Weights of a small GPT-style language model, trained from scratch on English Wikipedia.
Training: a variant of Muon for these matrices, 8247 steps.
Each number is 128 + 32 x the weight over its row's rms, rounded and kept within 0 to 255. Layers, rows and columns count from 0. The size above them is the row's rms in percent of the matrix's.

# layer 5 MLP up, 256x64, rms 0.122, rows 91-143, columns 0-63
size [104  75  93  93 101  94  76 139 120  83 107  83  90 105  85  78  98 105 105  87 106 113  96  91 107 113  84 126 102 123  78 106  82 120  95  97  70 120  92  66 122 104 103  94  76  78  99  97  90  90  73  97  80]
[[ 94 163  70 137 106 150  92 119 114  89 109 144 133 172 179 111 103 134 170  98 119 114  75 126 160  99  90  96 152 124 149 179 117 154 139 182  75 155 132 110 138 229  82 144  91 108 144 165 134 108 124 112 160 115 123  98 131 170  92 160 136 171 153 177]
 [135 159 201 206 192 125 143 133 114 108  93 149 144 115 145 161 103  73  72 108 174 128  98 139 143  91  76  98 175  87 159 126  67 118 101 119 146 112 103  86  79 147  95  96 119 116 129 157 124 119 120 108  78 157 140 159 142  83 105 166 118 150 138 157]
 [158 140 107 157 130 121  94 137  75 125 115 141 131 144 186  57  81 199 109 112 147  98  92 135 134 183 109 102 119 136  94  98  72 144  92 153 141 168  85 108 171 191 107 135  93 118 124 109 130 101 153 106 190  55 157 133 123 160 137 152 157 142 115  92]
 [113 184 145 105  82 161 160 180 108 150 130 158 102 122 108 144  50 155  78 204  96 148 109 132 150 147 121  77 116 108 177 158 124 138 124 140 153 133 118 190 109 124 114  95 123 125 108 121 166  90  86 143 112 159  95 101  98 102 103 148 103  82 163 202]
 [ 38 102 108 148 100 104 131 117 133 168  86  89 109 179 112  94  96 132 140 150 140 120 141  94 141 116  66 149 127 191 190 110 141 148 133  79 163 163 107  95 133 116 159 135 135 174 173 171 162 118  75  84 111 143 156 146 133 122 122 182 154 101 158 172]
 [153 113  80 148  98 132  63 134 151 138 112 117  66 154 111  93 155 105 141 113 147 124  90 141 118 168 155 108 108 134 124 168 128 135 169 102  94 148 114 114 129 163 118 144 197 116 117  76 137 135  69 163 194 162 144  96 223 144 136 125 138  73  69 129]
 [124 161 131 143  89 141 181 108  94 149  92 132 165 119 176 121 152  88  79 176 121 103 120 114 102 117 144 187 110 163 179 121  79 138  88 113 114 135 125 134 108 143 159 105 119  57  70  83  98  75 113 145 168  71 127 168 106 135 185 118 101 119 169  84]
 [135 142 117 128 150  98  83 139 134 109 160 157 137 108  89 161  90 145 128 152  87 112 201 202 150  99 125 100 126 195 152 109 107 103  93 131 161 153 179 149 106  67 121 198 131 135  95 144 127 166 126 163 143  91 110 156 129 183  88 136 193 102  93 120]
 [151 111  70 148 102  91 187 153 177 137 138  67 111 110 116 112 109 140 144 100 161 106 146 182  67 187 110 112  80 119 153 192 137  89 132  78 159 179 113 135  90  83 166 148 159 114 124 135 114 155 153 123 142 125  95 113 118 124 176  94 143 196 134 116]
 [118 153  93  93 128 177 131 115 107 107 110 132 174 141 161 100 196 153 167 177 126 119 104 160 155  75  64 116 167 111 135 145 109 125 121 152 133 139 152  86  90 112 106 134 121 100 125 100  81 109 168  23 133 145  99  74 119 108 159 157 123 113 119 193]
 [ 91 212  88 136 174  98 115 120 111 132 113 121 180  87 131 109 141 183 105 168 130 130  96  99 167  69 125 137 144 101 195 154 104 103 115 167 153 169 154 133  83 129  80 151 197 112 127 122 127  89  60 137 126  98 108 126  96 111 127 130 168 146 148 168]
 [105 135 102  97 109 143 127 177 150 135 129 118  69 154 118 123 146 110 192 187 154 184 151 145 147 120 106 123  88  72  98 158 177 145 168  97 141 148 127 128 102 189 179 155  78 124 113 136 146 113 114 145  74  74 168 108 140 147  96 161  86 150 136  57]
 [139 196 118 180 116 126 137  47 103 145  89 126 122 185 150  96 104 186  70 117 115 122 124 131 184 145 112 163 150 150 108 121 136 132 144 159 110 180 114 124 156  99  54 121 133 123 174 175 134 117 138 164 119 107 166  68  99 124  86  90 134  86 150 114]
 [104 172 114  94 107 128 111 108 135 115 104 109 195  93 135 149 128 141 152 122 175 130 116 107  87  96 173  89 172 133 165 115 153 137 206  99 109 136 147 103  45 141 131 158 121 148 132  57 184 112 140 118 130 144  97  80 111 181 108 184 119  75 143 104]
 [112 127 133 116 183 143 134 172 179 134  75  73 142 125 115 150 112 187 165 111  88 133  86 121 176 141 147 136 159 122 156  39 105 159 108  97  93 124 116 102 116 154 118 127 151  82 193 100 119 146 117 107 137 125 126 108 129 120 178 185 168  76  67 143]
 [119 161 173 112  95 108 133 146 159 138  82 204 151 119 164  61 160  98 182  63 134 122 127 102 141 134 123 160 122  70 161  79 102 123  43 107 147 140 148 106 160 156 157 158  88 123 140 165 130 130 138 144  92 148 166 135 114 112 167  62 130 128 110 112]
 [130 153  90 166 169 132  93  50 175 123 134  92 123 163 120 102  90 170 139 113  88 113 122 118 133  80 146 180 105 166 108  87 135 122 169  81 132 134 109 101 140  69 161 105 190 115  94 136  70 129  89 167 114 118 121 109 164 156  86 189 167 141 115 143]
 [165  98 134 127 116 119 100 112 148 104 132 147  83 113 161 152  77  51 157 101 166 189 180 146 114 124 128 114 152 129  76 128  86  91 152 115 120 161 157 135  71 119 137 118  90 144 107 188 137 129 152 146 153  93 126 170 168 200 108 144  78 187  91 145]
 [ 95 144 106  94  95  74 127 112 109 178 148 122 121 130  96 158 181 141 131 171 171 108 117  95 143 126 144  76  61  65  88 131 123 141 114 152  94 126 192 129 125 145 147 148 135  53 127 130  94 159 124 172 106 110 112 167 201 174 156 142 170 126 145 164]
 [143 184  69 115  93  80 112  99 206 173 129  91 178 108 114 114 136 118 137 139  97 121 166 146 134 166 104 153 123 138 102 142 166 146  80 170 115 138 125 120 115  91 149 130  62 114  90 147  81 144 119 159 170 166 171  46 133 124 138 113 126 112  97  73]
 [107 158 123 174 139 195  92 117 151  89  91 114 126 176 157 118 151 147  93  89 155 120  42 160 183 113  88  78 148 129 144  92 105 100 116 159 132 152 139 130 186 165 106 122  66 150 173 132 168  99 110 135 129 112 100 161 118 129 121 160 174 124  83  83]
 [164 114 111 165 147  78 100  77 112 206  82 145 153 208 123 126 106 145 100 155 137  76 132 178 152 162  87 163 119 122 117  92 162 110 117  90 139 133 139  96 117  60 146  75 158 127 181 123 130 142 131 156 115 114 164 101 129 158  79 171 110 108 136 164]
 [ 94 120  94 175  65 117 146  92  97 135 100 169 187 127  85  94  98 136  88 178 128 164 169 129 141 112 103  91 100 145 132 126 145 110 137 188 170 163 137 128 110 138 122 121 182 164  99  88  77  69 122 145 132  84 156 151 114 142 171 138 204 150 116 104]
 [118 158 174 172 142 118 120 121 139 192 141 142 148 127 169  77 158 132  94 106 162 116  79  68 173 120 176 130 109 153 173 184  94  91 107 128  95 131 114 114  45 109 146 103 113  90 118 146  75 122 114 100 124 155 139 137 153  80 151 112 160  96 196 147]
 [150 110 152 154  87 122 104  82 133  92 161  96  83 156 129 121 144  71 134 116 105 139 162 144  59 114 140  95 129  53 168 164 129  81 177 135 146 129 132 173  75 114 190 125 125 113 166 129 147 101 192  68 127 115 148 137 188 129 127 177 152 146 147 123]
 [129 113 122  89 128  61  97 106 106 111  99 146 111  61 120 133 169 141 173 142 145 127 122 176 176  72 132 128  98 133  87 113 154 138 144 155  85 171 153 129  99 160 143  77 126 114 125  65 156 134  87 171  79 130  97 149 111 197 122 128 136  69 125 194]
 [198 170 141 172 114  92 118  81  95 138 106  87 118 170  61 140 166 128 144 148 158  87 186 115 155 141 118 122 102 131 115 127 143 182 102  66 115 136 122 150  91 132  66 146  88 130  68 153  94 130 150 116 112 101 151 123 137 139 127 143  99 165 204  91]
 [108 135  61  95 141  99 105 109  83 128 124 155 176 132 135 120 128  94 119 140 137  69 128 108 161 169 142  92  67 116 153 211 151 120 144 139 130 132 114  83  93 196 155 120 104  85 143  89 150 127 146 182 138 100 115  91 122 125 180 166 154 157 178  72]
 [185 144  96  96 110 154 144 153 105  94 154 127  99 113 114  95 140  88 117 139 179  68 109 107 158 129  94 142 113 134 118 100 120 135 137 144 141  95 135 168 204 115 132  92 186 152 174 158 197 100 130 122 167 112 133 107 105 112 210 207 116  98 132 160]
 [105 112 166 155 101  76 115 153 173 162 111 116 190 160  95 115  89 198 138  68 113 192 100 111 103  78 177  97 107 130 122 140 108 101 109 150 140 121 114 158  63 112 104 153 130 139 124 185 139 114 103  77 169 145 131 138 123 175 119 109 164 103 124  71]
 [136  40 181  90 116 152 134  50 141 124 136 118 131 123 174 173  86  93 130 108 172 157 117 112 165  48 143 174 177 169 144 125  71  79 136 153 133 173 104 158 184 128 147 119 116 146 141 105  91 138 128 123 157 129 126 151 141 107 138  79 118 147 126 126]
 [156 151 173 118 136 143  49 141 153 150 179 192 115 150 126 112  92 113 136 116 169 110 140 144 134  94 135 131  52 149  72 140 114 127 121  73 110 140 134 108 144 100 105 156 132 138  96 115 102 161  64  84 141 106 125 163  74 228 155 121 127 107 138 116]
 [143 122 190 154 132 121  98 141 143 143 104 165  99 177 125 114 104  92 129  98 149 111  67 139 135 119 169 189 143 157 161 144 102 176 132 117 189 101  55 118 139 143  71 134 129 135 157 120 130 105  96 205 103 168  71 163 189 104 152  88 131 129 113 147]
 [170  79 119 118 117 155  89 132 143 170 135 100 140 133 157 146 126 138 140 148 145 148  85 206 169  75 114 164 127 117 131 134 136  38 153 182 123  69 166 103 109 157 152 116 131  96  64 195 120 149 104 138 130 135 157  89 132 138 116 154 186  96 161 112]
 [187  95 147 141  65 119 110 221 140 106 168  78 138 111 121 109 143  95 146 176 155 124 118 113 149  89 151 165 151 160 125 177 143 132  92 156 133 172 103 118 102 119 133 101 131 169  83  72  80 160 139 100 202 108 180 101 122 129 145 107 133 120 155 101]
 [143  87 150  67  80 147 152 135 146 156 129 103 120 100  99 123 105 122 130  56 122 130 154 145 110 118 165 131 165 193 129 150 127 120 178  78 144 139 113  74  99 132 197  78 144 149 168  80 142  99 155 128 202 128 114 107 167  68 183 137 106 122 129 121]
 [129 122 137 129 169 108  99 145  95  81 171 106 127  92 138 129 173 112 123 148 170 112 166  94 145 117 143  84 143 112 181 211 132  68  79 108  88 121 118 155 125 102  74 201 143 141  73 161 121 102 150 113 176 133 153 134 125 142 155 113 126 188 133  69]
 [169 156 105 114  92  52 102 129 131 173 208 117  51 173 152  94 137  91 163 113 150 115 144 181  75 134 151  94 160 155 126 112 121  83 176  91 126  98 178 159  69 128 153 118 165 102 107 134 131 141 115 103 159 123 156 153 114 144 139 111  84 129 122 131]
 [144  96 116 113  90 154  97 140 179  81 107 148 128 148 126 118 115 126 161 103 112 129 134  85 113 128 134  88 115 103 171 139 123 144 164 189 113 223  41  88 148 133 147  89 136 121 196 160 130  53 104 164 137 109 173  96 171 117 120 143 122 122 153 133]
 [ 85  94 150 150 138 116 124  93 119 116  78 107 182 139  87 108 108  99  57 117 201 147 108 115 146 180 132  98 101 132 203 151 141 153 110  93 163 168 100 142 120 172 116 122 165 150 154 103 138 136 120 104 120  87 150 158 179 116 100 140 179 181  70 151]
 [173 121  77 193 138 130  95 160 133 105 146  76 106 147 101 111 196  96 153 113 139 132 124 147 154  89 158 128 146 139 138 181 155 148  91 116 142 128  72 177 148  87 181  79 162 137  68 139 175 119 130 134  90  91 163 129 137 136 101 153 126 105  66  74]
 [121 133  96 154 111 148 109  93 119 118 163 176 129 113 143 146 135 233 111 177 133 147  79 161 174 146  80 111 133 151 110 140  41 160 100 145 102 112 131 125 128 198  88  84 180  95 168  89 147 153  88  98 148 108  95 105 100 138 126 129 142 131 139 123]
 [141 161  66 138  72  78 106 151 113 116 137 102  96 123 140  98 186 103 190 145 166  60 140 162 122 193 151 153 101 113 166 103 143 177 107 101 137 110 132  92 154 147 108 105 129 118  48 152 128 113 123 166  83 162 116 134 138 164 173 136 182 134 144 145]
 [171 128 164  79 148 158 128 145  85 104 178 125 121 118 178 104 145 160 113 108  91 134 120 115 138  80 148 107 169 150 110 108 142  76  61 118 143 114 132 130  89  85  64 129  96 111 114 131  89  45 112 143 125 142  98 116 128 128 193 174 180 170 174 113]
 [ 98 195 162  77 146 111 139  86 130 135 106 124 131 137 130 127  84  90  74  71 159 128 132 114 103 140 149 118 147 154 160 128  92 129 168 165 146 104 124 143 199 129  90 104  84 164 104 157 138  94 128 179 109 124 112 208 134 179  53 131 109 101  97 159]
 [ 89 178 147 114 139 123 121 147 154 113 126 133 107  77 150 131 121 121  76 145 156 132 135 156 110  45 150  72 115 177 149 108 175 103  88 154 103 144 168 158 104 144 113  67 110 131  76  99 109 196 139  85 102 143 168 100  76 163 113 120 136 130 113 198]
 [159 155 108 139 109  64 102  74  57 174 174 176  75 104 125 157  84 148 162 133 154 122 141 116 150  98 146 166 153 125 137 136  78 146  90 155 107  85  96 144 166 165  83 143  79 127 170 171  88 126 130 108  95 125 112  59 148 146 101 153 132 161 135 135]
 [ 44  97 128 130 113  98 128 137 104 130 123 120  98 159 118 143  91 172 103 138 121 142 122 168 104  95 135  51 159 136  99 152 126 174 123 124 153 161 113  56 147 151 138 147 142  92 160 202 130  93  97 166 141 110 156 115 137 147 157 204 128 156 192  85]
 [110 123  80 113  96  96  74 136  99 107 168 146 126 164 192 166  68 105 105 129 176 154  97  81 144  75 111 119 154 143 141 129 141  64 132 116 113 162 136 153 121 129 153 110 165 124  63 130 108 113 195 207 144 121 135 138 137 127 180 131 127 162 175  95]
 [133 136  79 106  99 113 148  84 154 124 154 129 138  79 147  69 139 149 129  88 101 129 161 165 144  85  74 122 124  95 120 166 100 107 131 114 147 122  69 130 158 132 110 169 174 171  49 117  92  92  92 137 116 152 150 175 158  90 174 177 102  66 162 126]
 [ 90 114 160  70  95 120 122 100 118 211 121 115 112 121 137 133 197 202 127 162 124 132  90 132  72 142 159 152 116 127 189 105 107 140 122 133 135 148 130 106 149 100 111 107 138  75 108 163 115 127 177 129  80  93 139  94  77 209 165  97 120 143 114 147]
 [179 138 145 175 126 121 132 101  65 135 127 166 139 160  88  73 174 123 134 119 131  71 126 104 123 134 122 130 132 151 162 114 143 135  99 111 117 130 149  88  77  74 125 171 132 158 176 157  86 116 139 118 102  42 205 100  75 145 109 135 126 152 170  79]
 [140  88 142 191 142 122  66 164 150 112  86  72 155 179 148 134 199 124  91 180 218 121 154 126 101 143 108 113 117 100  82  79 136 114 154 118 111 130 196 134 143 119 149 109 173 125  96 121 100 163 155 149  96 153 136 107 114 109  83 119 136 153 156 111]]
# layer 5 MLP down (transposed), 256x64, rms 0.121, rows 91-142, columns 0-63
size [109  88  93  94 113 100  93 125 103  92  99 105  92 108  86  79  95 116 103  94 113 119  99  86 102 111  92 108 110 115  91 105  87 105  86  76  83 108 103  84 120 104  77  82  81  87  76 111  97  96  85 116]
[[ 88  66 179 179 112 152 116 138  51 105  69 106 103 117 135 151 112 103 147 149 123 116  96 125 123 180 117  69 140 120 109 136  68 126  99 158 134 131 145 134 138 159 139 129 177 131 188 151 150 141 115 194 102 160 163 131 194 142  69 149 150 134 113  87]
 [159 110 125 148 152 150 182 128  70 127 137  78  96 168 129 114 160 128  82 158 109 116 172 103 131 149 108 116 124 146 119  73 122 101  84  74 209  77 162  84 131  94  54 129 148 112 110 133 159  91  97 142 157  89 174 134 107 127 148 144 104 125 195 120]
 [159 114 114  83 132 155 133 118 123 104 149 105  99 136 160 132 123 231  78 135  75 123 110 123 119 170 136 108  87 123 106 125  17 116  67 136 170 135 155 123 161 137 135 150 159 107  98  86 135 170 118 148 148 152 155 179 125 103 122 100 145  67 119 121]
 [147  95 118  78 163 128 161 163 175  73 131 150 118 131 156  95 121 137  76 158 113 117 102 168 144 179 182 176 116  80 164  54 110  97  90 144 108 131 157 185 138 132 112 111 158 159 151 115 135 103 177  94 112 131 145 144 107 112  91  51  73 124 132 129]
 [ 72 141 146 102  84 167 174 171 154 126  69 123 130 120 154  81 130  88 104 143 166  98 126  64 117 121 141 178 113 136 169 151 124 156 124 100 189 167 127  86 131 150 207  81 116 106 174 152 147 164  93  74 131  91 126 136  96 157 130 140 130 104  99  96]
 [152 149 142 126 104 128 144 167 187 104  92 168 101 115 157 130 140 128 179 136  86 125 150 121  98 132 196  91  67 197  75 104 120 147 133 146 128  70 114  95 154 120 160  67 111 131  96 156 149  70 105  81 123 124 150 111 157 105 175  68 151  98 106 141]
 [141 141 145 133  99 148 187 131 184 118 146  96 146 105 124 159 133 223 156 194 137  95 184 141  98 187 141 127 115 144 126 144 170 148 119  84 130 134 115  91 110 161 148 177  64 139 143 135  48 122 130 121 122 137  74 140 152 105 113 100 105 138  87  92]
 [114 128 156 113  76 115 111 117 132 152 196 151 100 127 100  87 104 172 201 104  71 153 111  92  79  85 111 136 155 177 120 122 120 169 160 132 158 114 112  76 117 111 159 164  63 129 162 114  93 155 131 164 129 114 143 183 178 111 118 151 169 114 122 188]
 [140 129 171 101 108 173 180 159 113 113  66 165  90 116 135  86 135 123  98 101 157 118 207 149 125 138 125 140 127 117 124  61 133 162 111  93 129  85  88 149 140 136 103 152 160 138 121 122 186  79 198  82 159 101 126 154 163 106 172  98  93  85 106 162]
 [ 65  99 130 139 146 135 159 123 115  77 118 100 155 199  85 113 168 142 183 138 144 121 120 106 143 163  84 130 165 190 117 124 179 123 140 106 126 121 165  68  93 100  98 165 137 124 147 161 108 138 176  72 117 109  64  99  79  64 131 122 145 144 104 129]
 [125  81  88 150 149 162 114 130 183 103  88 157 119 195 104  97 126 123 138 119 200 112 110 181 123  87 118 103 118 127  77 160  71 136 116  44 133 226  99 138 112 144 108 149 150 140  98 148 111 116  96 158 111 135 119 106  95 125  89 116 160 156 117 131]
 [131 108  89 116 154 139 168 126 171 133 131  87 101  77  59 167 169 142 109 115 126 104 145 128  73 122 145 155 171 127 125 108 158  64 139 116 113 111  87 185 161 142  82 160  94  99 164 127 189 123  93 164  53 104 156 146 131 121 147  76 120 140  81  98]
 [100 154 135 143 114 109 183 112  99 116 164 174 113 110  98 112 165 103 177  84 146 121 121  80  75 188 153  99 120 150  96 203 148  98 137 147  57 105 163 126 124 148 137 171 146 123 176 127 151 164 103 153  66 100 132 120  77 139 138 115  79  73 132 136]
 [101 133 121 133 167  99 115 121 140 171 125 101 138 117 121 106 123 163 174 123  34 134 160 146 114 109 158 128 138 110 126 154  74 133 137  66 178 124 190 145  66 151 162 129 154 134 127  59 153 141 213 126 178  81 115 101 141 105 103  99 101 101 108 114]
 [174 148 112  89 120 151 148 160 164 177 109  92 128 169  96 124 199 184 154  68  98 138 153 161 129 161 170 108 153 164 113  98 100 159  68 135  72 119 119 123 136 102 190 123 125 104 176 113 159 128 159 114 101 153 122 109 140 142 158 155 188  69 150 139]
 [155 104 161  98 123 153 124 135 168 118 149  88  94  97 110 151  65 162 152  92 116 156 130 127 121 148  51 157 153 108 159 175  99 117 199 138 161 110 132 140 171 143 123 141 131 184 111 125  82 170 143 171 143 138 152  79  90 186  72 112 112 145  78 169]
 [ 87  89  89 124 143 157 157 120 151 149  83 166 122 123 146 157  81 154 133  70 167 151 117 157 176 214 112 132  97 110 100  56 130  99 184 143 127 120  66 154 125 101 147 136 162 148 151 143 186 161 101 122 101 118 109  97  70 141 143 165 125 118  89 146]
 [128 151  98 117 100 124 134  86 155  68 192 180  90 101 143 159 139 119 150 146 162 127 158 140 107 148  65 112 122 115 115 134 144  90 122  84 123 131 205 143 134 114 104  92  86 150 105 205 113 192 128 157  96 130  50 123 103 141 120 120  80 160 104 147]
 [131 132 146  83  86 176 111 111 232 122 126 152 145 107  95 140 186 154 148 112  64 139 143 164 134 144 105 121  77 105 110 200 100  92 101 105 105 101 109 117 145 137  90 142 124 131 166 101 112 102 134 128 169 165 100 167 137 160 150 155 100  91 144 197]
 [148 106 133 110 166 119  92 112 132 152 174 135  74 148 172 117  90  92 117 185 110 105 178 101 125  64 117  54 104 113  76 139 112  98  95 129 144 108 140 151 144 148 156 157 137  99  74 111  94 141 125 163 167 142 138 184 174  94 111 167 131 161  52 113]
 [125 110 171 172 140 150  91 161 112 152 148 168 150 137 122  43 165  99 113 148 145 157 116 151 162 174 136  80 133 175 138 110 134 110  31 104  85 139 165 127 180 125 138 112  73 127 114 148 147 101  72  90 146 162 161 131 114 160 105 150 144  84  92 146]
 [ 50 133 120 174 169 127  99 142 114 147 121  97 141 184 175 136 176 143 157 133 152 164 114 126 105 149 124 159 150  91 189 135 103 124 163 139 110  75 110  93 134  65 126 120 144 135 190 147 143  64  87 132 111 138 127 160 108 119 107 146 100  94 153 217]
 [115 120  90 106 120 152 138 134 130 140  88 154 120 113  92 103 149 161 149 151 107 183 176 172 112 156 138 156 106  86  72 121  73 147  83 132  92 115 161 150 114  95 171 154 130  93  82 171 171 108 106 118  61 123 145 161 101 171  52  94 114 182 140 166]
 [131 145 178  68  93 128 154 118 111 160 126 138 105  84 114 120 166 142  89 143 112 159 147 137 169 111 152 163 128  94 116 184 129 123  49 152 127 150 134 100  92  97 112  99 156 117 101 190 108 156 184  90  83 130 189 147 192 131  78 170 162 103 130 102]
 [134  98 179 106 147  94  81 134  99 106 181 130 131 109 162  60 156 173 203 117 186  94  90 124  89  97 115  96 134 162  99  89 145 141 128 116 116 121 105 138 144 112 167  91 183 148  51 109 143 137 120 199 125 164 100 115 131 148  91 148 122 112 129 157]
 [129 110 198 105 119 103  80 130 160 116 157  97 115 133  90 125  89 107 136 205 140 156 154 123 157  80 122 111 138 132 145  92 101 110 139 145 105  51 165 116 154 111 153 119 152 156 105  55 156 107 105 165 139 160  64 175 125  81 134 148 100 179 174 106]
 [125  94 116  98  75 134 137 119 154 123 200  69 123 127 102 157 162 107 136 141 131 122 146  54 110 132 159 128 143 109 157  75 159 135 164 186 139 102 114 127 142 150  34 128 162 153 121 127 118 162 148 156  64 105 111 151 115 150 130  59 176 171 116 154]
 [ 53 131 177 188 145 138 115  75 129 146 100 133  91  60  78  79 152 115 142 105 124 194 129 145 106 147 152 106  73 152 132 167 134 139 154 209 122 156 145 155 139 127 169 162 109 136 162 104  78 165 125 129  87 146 142 133 104  96 115 151 164 106 107 113]
 [137  70 159  71 150 135 166  88 124 149 152 142 100 175 123 177 116 148 111  99 141  83 172  92 106 124 161 176 131 159 193 149 136 126 130 131 108 142 108 126 118 159  69 161  96 107  69  99 166 112 190  78  85  96 142 141 143 166 127  57 129 103 138 129]
 [111 118 105 169 154 100 143 145 121  91  97 138 164 120 147  35 136 119 131  73  89 120  98 139  92  89 152 129 207 106 112 145 155  74 152 190  97  65 109 142  63  95 141  90 132 114 110 138 136 111 156 113 136 146 185 163 128 163 142 113 133 148 173 110]
 [ 97 120 176 124 125 147 177  94  68 123 122  96 100 107 135 133 129 138 133 165 142 134 126 145 179  74 136 150 141 131 135 146  77  83 184 179  81 145 165 163  89 101 126 195 103 118 166 146  42  89 103 140 125 123 170 138 156 124 142 155  56 118 135 145]
 [152 135 167 134  69 147 146  63 150 125 142  65 115 119 115 139  99 121 118  68 128 135 159 181 163 142 111 174 141 154 162 132 175 165 128 121 123  94 124 119 127 187  49 125  69 120 149 163  95 148 166  94 103 138 168 128 129 121 176  68  87 104 113 157]
 [123 183  85 144 138 127 134 177  76 201 143 111  96 140 149  95 128  73 147 154 117 107 162 106 139 113 159 135 144 103 108 150 153 108 162 115 196  95 183 101  85 116 131 118 127 137 121 168  84  71 148 170 142  70 164 117 153  93 190 148 164  84 126 120]
 [164 109 112  73  78 136  85 137 159  71 108 105  99  90  91 112 144 181  93 135  98 127 128 145 171 167 147 143 131 111 158 156 162 155  69 146 175 123 129 143 113 159 136 141 103 137 111 151 113 113 142 165 218 146 156  89  60 185 115  90  98 117 163 136]
 [132 139 183 107  90 154  91 151 222 106 134 115 181 132 129 102 126  59 206 109 139 128  81 132 144 140 193 145  94 134 134 167 145 153 152 143 155 107 110 145 136 160 138 161  83 146 132 113 102 152  67 130  96 160 143 126 119 159 153  81 141  97  80 154]
 [ 86 187 101 101  97 168 105 158 155 108  78 108 112 129 133 103 166  78  97  96 128 179 169 142 176 175 163  96  82 132  73 117  82 153 111 134 112  67 136 180 121 103 141 109 147 138 190 109 137 142  70 153  93 173 112 137 139 106 146 138  91  93 110 132]
 [137 174 145 177 186 123 122 120 132  98 143  76  78  87  79  86 148 129 177 127 133 118 105 159 127 161 102  95 175 180 143 129  77 130  93 124 131 102 107 164 169 190  68 149 134 134 137  70  69 123 126 135  84 153 119 119 143 195 122 122 115 120  98 162]
 [ 41 114 118 100 175 150 124 109  90 195  97 103  87 117 167 110 228 137  81 144 127  95 116 119 133 163 115 123 156 131 121 123 165 145 126 110 130  90 129 112 117 189 126 177 140  99 129 153 154 111 178 118 154 145 101 115 178 112 188  81 153 135 119 141]
 [141 186 139 128 133 133 165 107  89 196 121 100  86 155  87 111 120  85  85 136 151  90 162 104  97  91  86  93 142 162 159 155 126 104  88 129 158 106  91 141 130 178 156  60 178 111 143 130 105 117 149 188 159 211 146 112  92 157 133 148 137 110 106 118]
 [140  83  81 143 152 130  97  95 110 129 117 127 170 138 114  67 139 129 120 124 139 113  98 196 149  80  95 131 153 136 162 105  86 153 175 133 169 133 117 128 118  82 111  51 179  65 116 177  82 136 103 185 148 102 167 129 175 184 124 127 133  91 136 110]
 [ 94  93 108 202 107 142 158 142  93 132 159 190 138 116  71 130 160 131 162 107 133 134 124 122  70 105 147  64 132 177  95 118 130  94 135 152 128  91 142 150 178 112 126 162 163 147 138  58 176 128  62 106 160 130  97 197 135  86 128 100 124 129 137 144]
 [192  52 138 146 140 140 105 177 139 127 179 147 180  71 172 139  83 133 155 111 138 151 136 101 138 104  80 175  88 161 112 181 136 144 107 129 144 140 151 154 104 118 203 104 132 157  96  88  97 105  91 109 172 122  95 135 113 142 144 151 163 110 111  71]
 [107 170 163 105 179 184 122 114 160 137 114 156  97 142 129 149 117 169 117 145 207 113 111  34  92 153 115 126 128 132 114 145 107 157 139 163 140 129 150 173 103  61 112 155 118  99 138 140 145 115  83 103  68 148  69 108  84 121 113 102 105  93 142 184]
 [100 208  76 162 158 116 148 172 117 140  98 160 160 103 112 108 109 131 158  72 117 205 149 153 143 149 151 108  41 105  75 101 113 184 126 117 113 117 149 123 135 141 161 162 100 106 152  96 126 137 113 103 109  77  77 159 153 102 153 123 158 128 104  89]
 [104 150  83 120  97 120 128  72  83 195 156 149 165 110 144 117 153 114  57 157  57  77 162 155 147  99  83 140 112 108 150 149 161  59 136 206 135 122 123  92 112 129 112 132 123 134  93 191 144 129  96 139 166 144 142 128  99 148 133 139 102 124 115  78]
 [110 169 132 135 106  60 157 115 167  85  83 145 168 105 128 135 167 144 164  83 138 134 110 131 161 139 156  91  87 202 110 175 171  73  48 108  53 153 132 183 145 115  98 140 131 137 113 112 140 127 142 109 134 126 147 139  83 162 118 119 163 160 153 143]
 [ 72 159  80 172 133  75 114 116 125 170 127 164 148 153 144 135 114  87 213  95 112 140 175 102 131 124 123 119  74 180 128  99 110 148 114 164  98 137 134 146 101 109 143 140 110 130 107 147 108 169  77  90  95 119  67 137 170  84 178 101 169 120 183 104]
 [127  76 180 120 169 137 109 131  86 125 133 108 103 138 115 159 135  89 113 104 152 100 200 125  96 134 128 145 157 152 126 112 132  92  77  93 112 134 150 146 124 160 212 180 171 112  88 137 162  80 162 102  94 117 147 187 180 145 118 137 161 109  65 176]
 [ 77 108 135 162 129 143 105 147 117 104 117 114  59 112 126 169 112 139 161  88 109 133 136 152 137 147 117 128 142 165 162 149 126  75 166 149 112 132 157 126 192 213 170 190  76 145 145  96 115 128 122 149  92  73 126 138  76 179 102  99  64 161 130 154]
 [ 95  98 125 150 191 129  97 155  72 182 108  91 151 138 107 111 118 151  65 138 150 171 123 149 143 214 141 105 132 136 103 110 144  79 142 110 167 124 168 105 134 206 157 119 134 105 116 144 170 121 164 102 140 115  49 125 117 119 106 170  86 123  94 101]
 [148 113  94 108 135 148 111 104 168  98 215 120 121 115 128 117  65 171 121  73  73 113 164 134  89 106  86 152 112 103 186 123 107 143 151 189 174 106 107  97 122 102 156 140 130 152  97 114  75 145 108 100 135 125 172  87 103 134 119 112 144 160  81 196]
 [143 119 184 106  88 173 122 103 161  69  98 106 150  87 151 147 120 156 184  65 148 133 104  84 111 107 148 140 121 152 189 115 115 143 163 169 102 100 110 132 167  68  98 135 148 170 158 133 139  92 112 136 109 104 102 134 111 138  92  87 181 178  64  92]]